config.yaml
d_mlp: 2048
vocab_size: 32000
norm: "rmsnorm"
positions: "rope"
rope_fraction: 1.0
attn_scale: 0.125
init: "normal"
init_std_qkv: 0.0266
init_std_up: 0.0266
weight_decay: 0.034
batch_tokens: [131072, 262144, 524288, 1048576]
seq_len: 2048
doc_mask: true
Each number is 500 + 50 x the weight over its row's rms, rounded and kept within 0 to 999. Layers, rows and columns count from 0. Numbers have three digits each. The size before them is the row's rms in percent of the matrix's.

# layer 5 MLP down (transposed), 2048x768, rms 0.0423, rows 2025-2047, columns 64-127
093:458534493490502466520586517505532469472501573541521458502499504541495619572520542569481515513514557474543531429480428422504486451472467459459493550496526424522523564428415461442463502485503570
102:538458496577415444470537514540524465443520551549482475537461475558542541518522473517493586480525466418505536502473533426475409486518477499453481514596526457573469491545499541513474468571529527
107:517480502551396455525537504492547512536472462472464557488542515514534586525480473452451373412566473582449477487499479539454521490476497581531376415499396484519497467391530518482452553485581492
090:494499537484531438419577541436513494506639431549458492531456539446530553515539544460502505515453563526427501501534428494491526456415572492436532515472394516445574426521488420468453507556480496
094:484444474595426550435483534476573446428558466510464505525504504503642524532446458530583550534489469433497480474483534554503529517529453483553557484430418495522499480503479486438507549430513547
098:494453509436481557513505524549468534516414613435483515554463571441560552452469574496500524550501534517496560510462501389462525431487556532587551541509495553493488459430526583540467461446535517
106:552427509500579445493469498518502580493464465459412518490404467515509526507543609531470569512524522410482549493465587453525545511509455584424477485464411480489544483578659511450534558501527602
103:516548477532420543435548521530531465418493487554500511488490549479499470569572462515376489467504523552476574546485534526466488431580475453461514500557406502538416455567501448458521472518536549
096:496536484574466507552423425477504473504438513443537469565524633527426548513453532517447466542530522480479437608450404482465476485483521452549499451481498543472521520569528549539541537520543582
100:418508407474487505577444552541542512440481484554549547386550447547557554610474446520403556540402533444582539527557492485428498500465487575415524484463486453408474465521517490494482473544465607
103:559476478636394559532512442442481581510465495487519444589461523492618585451505454532514511550525491470465512522450540643493567502464476482552537423509539466360568516450422478444494567535467473
101:499552565528548499542538561483428471490497565459503480481386495514466491478473464461473443452608480515655458609499574569431508449495485514521477493545383566442535481529482554522536497536438485
104:545585464412667569562462432483392433483537501445550532521426395545538472320577557425492472512480467539508598452533495452575451553513506590550485499475548461478518611464426546499575428547539493
100:405572549432492545540449443490528519533504483563589539566458548542533492468465480501549491491522492423494462446499460456588525498482488453542499493478511453454421531479478555518474415483573520
104:511491403560559451479560547457412379517543489493465520494518522529519479485536518490508399483397509540499575475503511615458556520496548447505508508586432510417492467502548499505533462507482397
102:507467518481460498490487547556472533489499489502448504463429452545500594518558537618532506528528520513528506541509510442509382636488545502520528532423536456507526501505474541529429462445482583
100:537596586501518530522415547441452494590527545616369526444469467447508581517427593447522491521548454452509539560530467570514461457537502534457482475458492579467509502463500557544458474471496516
102:541560512421535536409556493498489599464461488572517447610478476581470536543581420496441477508489461494439555472494516456524482436505505408490446495491493527530528530424557510604559426471397508
095:581522392397537517512471534557432546404544559464472615491533480473567476496470536439461526431472519473419460549509537513445493539481497550491615482435553384525515568442490529485441541484503480
104:494531501539451509385515556563468494563532501461600574553509524452524513465529517491399556468513555434345523495526565473480485607455482518403529467506388487543531516471523522553481525369468521
097:510445436567515469453418434622501463454533462493469509535505500447407559517425492499500462527480585452454486494591449448449534438486540499546501488493501448529479558533505490452437533509461505
103:520483534500524441508505520447548464489397532499537426497514399427555559418435479427555585407494428535543488560467542479589537471544419497497511533501519455494564576467561499434537452484490643
105:504479457524541438475527474494565469547526535472488525457473462400585505407527371515417502505517514622480525513575420550506488531491474455486535498496519493483585527423412480452407460549514381
# layer 5 MLP gate, 2048x768, rms 0.0704, rows 2026-2047, columns 64-127
099:413504598584554463426509543366503436480545565529547493514513483506489558463483438590468594536462521435559534607504529433528529567492512450485435543462532462562585517453484498425499536569499555
108:511480449467510443477477571448425506501553490603495588530476530480491491499552546513554574544521432523521400536524515533544453433465484560509470532548537528478588541578502591509566481539472527
094:541548542478496477442515520542448621528573457554496542471449449425432452538429556607429526503516399508508473458436547518423438456507588515500466547462511446493528460581442427497478433545535470
097:480510478511494436478548576459572450467513554542522525503445466487526477489525599537468514544435584477543527570483491550527556486522507511499578441473464502525556534500426510492526550461487494
099:490537475503473550492535550517535503488524526437576502534519495511491505489479488463533533448459590477544430442609493508499531507553450552512454521542497541431526533437524560546577381511461426
111:400371564452481542525489504484450492456494503515542508495551510540426425475475496533465475428556490537479451563471544451505485503532413449447531583530578578486511513501432582508559511534486468
099:508485457524434511509598448447492628535443537594513498523425425604534422549435488450509512489520449456440492459507451542489520519478469408466502471501590598489507504538456461470448609522512539
097:525536555526521549490509481487507518495459499532426480536430442489526575567539509596418557521466425440537577502460474440559545488539591551597487483436572514506539494500508535482568398621572509
095:523400500497503553454516533515630492415555496443449435486488528487531508502510357477491457588517356467457459503517510518549489523493446558470493555472512444510468542522508528590522499522518471
101:435601440480545582496582487442528567455506472429491467514559566557485558551499547476598518519482557514435504528521506533627506468390474443506502573486442560527558474487483532575481444601402502
106:389506612547487454496395479514571505504540513552522440475478579485517545488462443594524503479438484512502452426528512542491391535502465618431559465473455563443503453504504425537552519530489564
101:572496436511605515485528478499576527549534447507474532525505548560524481552585468477565506536484490501491480479426376456569414575541488506481589589485524448398501527536443506505594507600519473
095:465507470584539419519470454495528512535538463556488507488565531417478497395448430523519471441461545484530560486496441494486520432500492530456488521498491449537530512409491487480432531485498552
104:361432487460524561586463516435445512560496412434578490526487479467525575526465515474483614551490552415551449513476552545478536439491481560508431438442514483500509552450541535485459499409478429
102:522537516459495581521501552529468521544501480492469479549529519406464513480478538538535427553463577483525476454443569465520408487485429421500540443425507432532539523465528453497431533412535573
099:522475510512531409528596431492501480458408525520501401483485495586555414505510491561494545591454528449448404490444429445456480575426512526456476619447557484500491535575567490410493499515598537
104:469512413473476528430510500468519503473526549503550612521508410460496502452537515459519526463513461388516452455580541419522522490481475393486580436478590452449490468499498411532523482520491610
098:550469460504482509499525489521439587466539485482461543489388520525466506472532501512505487518489484575534450531473494466538431625401515540600485487464498487548394434449444404475536426544524499
099:421459474517497561500435468396508364516419451483485454474477553544503593518443517516458512469511459437524555483554411475483481426498510492535498457506591580420555492456506452587517533524486454
098:431544549393493547494507493601420516407473524486497504508509373471570480507453528503492575488512555471427533505516478462540459444456519408461488522469479507494535423576470532628559555514429502
100:534529463446472601513524541446464500493579467475456503543515464527447551555485538502526598453467494611545571547586478490487451387535521454538496454451429429375524520500475477555399610581521483
104:463503561513496487563468514523513606502507543396507486506471500479512518549544391516477457460464496469544582546441501502540499538450464489440500559468548479591588480426455445587533557453472588
# layer 5 MLP up, 2048x768, rms 0.0749, rows 2026-2047, columns 64-127
097:519476511473584465406473514559536490499493523445481430491434575599508506494541457535391524486405455527509568528489430460597474418517513454582496454566559492567571467403581475456475526592473535
110:518538521579414510460492556542603489550581528528489535476473434545504507488559493448480500468526562469462474477551498401403489538501459470392445434550485501531461511495478494536443520420597583
096:459445538504491503527498492482402461539472486481468459488471403474509509595513487531508423548504454506575442400469495445509410402564485437603588527491484491551557578505543472450564427485506523
097:435524458396568462495524496464368532503523515515535534490468444492493463432564483504431531511443528436459496457531384409535425503510560464483609472486523478461587527619509458484537450508565544
098:521451487487547397535532465563507573539483537542513480517511536508601458489496510471465537436499530532519451457531500441522475539506472512477588457664503585456434427512535415534513519503558484
109:460476492512496512464517555493408548426543474526513506573461544516364581528519520469513497562523586416500560598539485466499500520508522468510543501483460413482521566536549473453536487544481458
101:541543534493428500522505556574516412458538502516526541548535490408585504477386459533491485516478496575522505608539557549567462483521427428544438536553545603496485482563500493556589493486509590
096:405568463545475505533576521502509475507590513518505544489573535444530517581419601501445483551478514447531586527417512546523491494391523512532521494483422557436495524537500493470480497471569523
099:521527402440416558451481537446570529473499555470481477486441553522473405410453487461468528518480444564474535477567566512483554519486463566499554489448512487467464558475545509416504443560464554
105:513533513526524458436590454477516528418467389379473429529468614516458621453473493452526480477514490430514479486423536518502418537470486411495456522511529634515455465515536433487391624490481476
104:499591563423432422492482501485533489506526579469507462516543475431463446523448438518498562511564550553537553549494465513558495444538493575501433433577486529476431508489519588518505517488480471
104:566539551430551393383573456549520441479642511506520538483548445457422471431513464485428534481481445512489581425443575507428484561601533510515582522464493498563490563494540430468515481537596533
094:443500539621452479535487496475473512560558505522458582519486486463450443451577568397428482531552354591531470413586556570430476544556559542558427543522505504518484550560454493543538537568430516
108:468482475517528573580531411448542468473401448559511582463536460527478489527459512434538469473594598431461452539595607496444448446468498547457420405406375517519544470544539522588471552434477409
102:547585481548478521468440500430494543478368457504559567534476468455448618449559527530491533443477526607468456586558664528417539484557433479485522550447496453511425539491457524378478564473467527
098:518425553468452580489505473491476523491506589486492559481411549571526584473514461469457509490600455508508475515435473498537481483549579592509545523568547547439560513552524497437498579439508342
098:450473487438489483553461519527519511554454551476486436462464438490430510602528460530446521453523485513486544497443545549551484437486535356485536487395481458436468478497474493530440471544532564
095:485468460547469526581493529527533539591589430376495505510539588651472465419431509600508475504555506519552503547550502479515508493547560391577560521459544507561429430489456467526506480534509516
101:397565499521513480477429491420494526448523605504475505479544411494526525525528547504406502439504529490494530562593506474546486495446523476432521587564483504454528559501591480559456476483461473
088:479510525493446515550452468517512460437462527475433501471528513450496515477531470554525476517466533568487526421577497444449446570470470496448521521502520536467466428467477489541515492413556491
104:518477551539431519583491480412467499459536552589488535544511363498514436397519518487553609542452442453603471519580377495521476467588480514505489497433416468501462566545495501454496517445426487
106:416474486480502534582428558454545407505606428512564461497427440460496557429484450573512405546432425477547575542560490582518445503461517395529506483483532464465536482474477539511495428454567501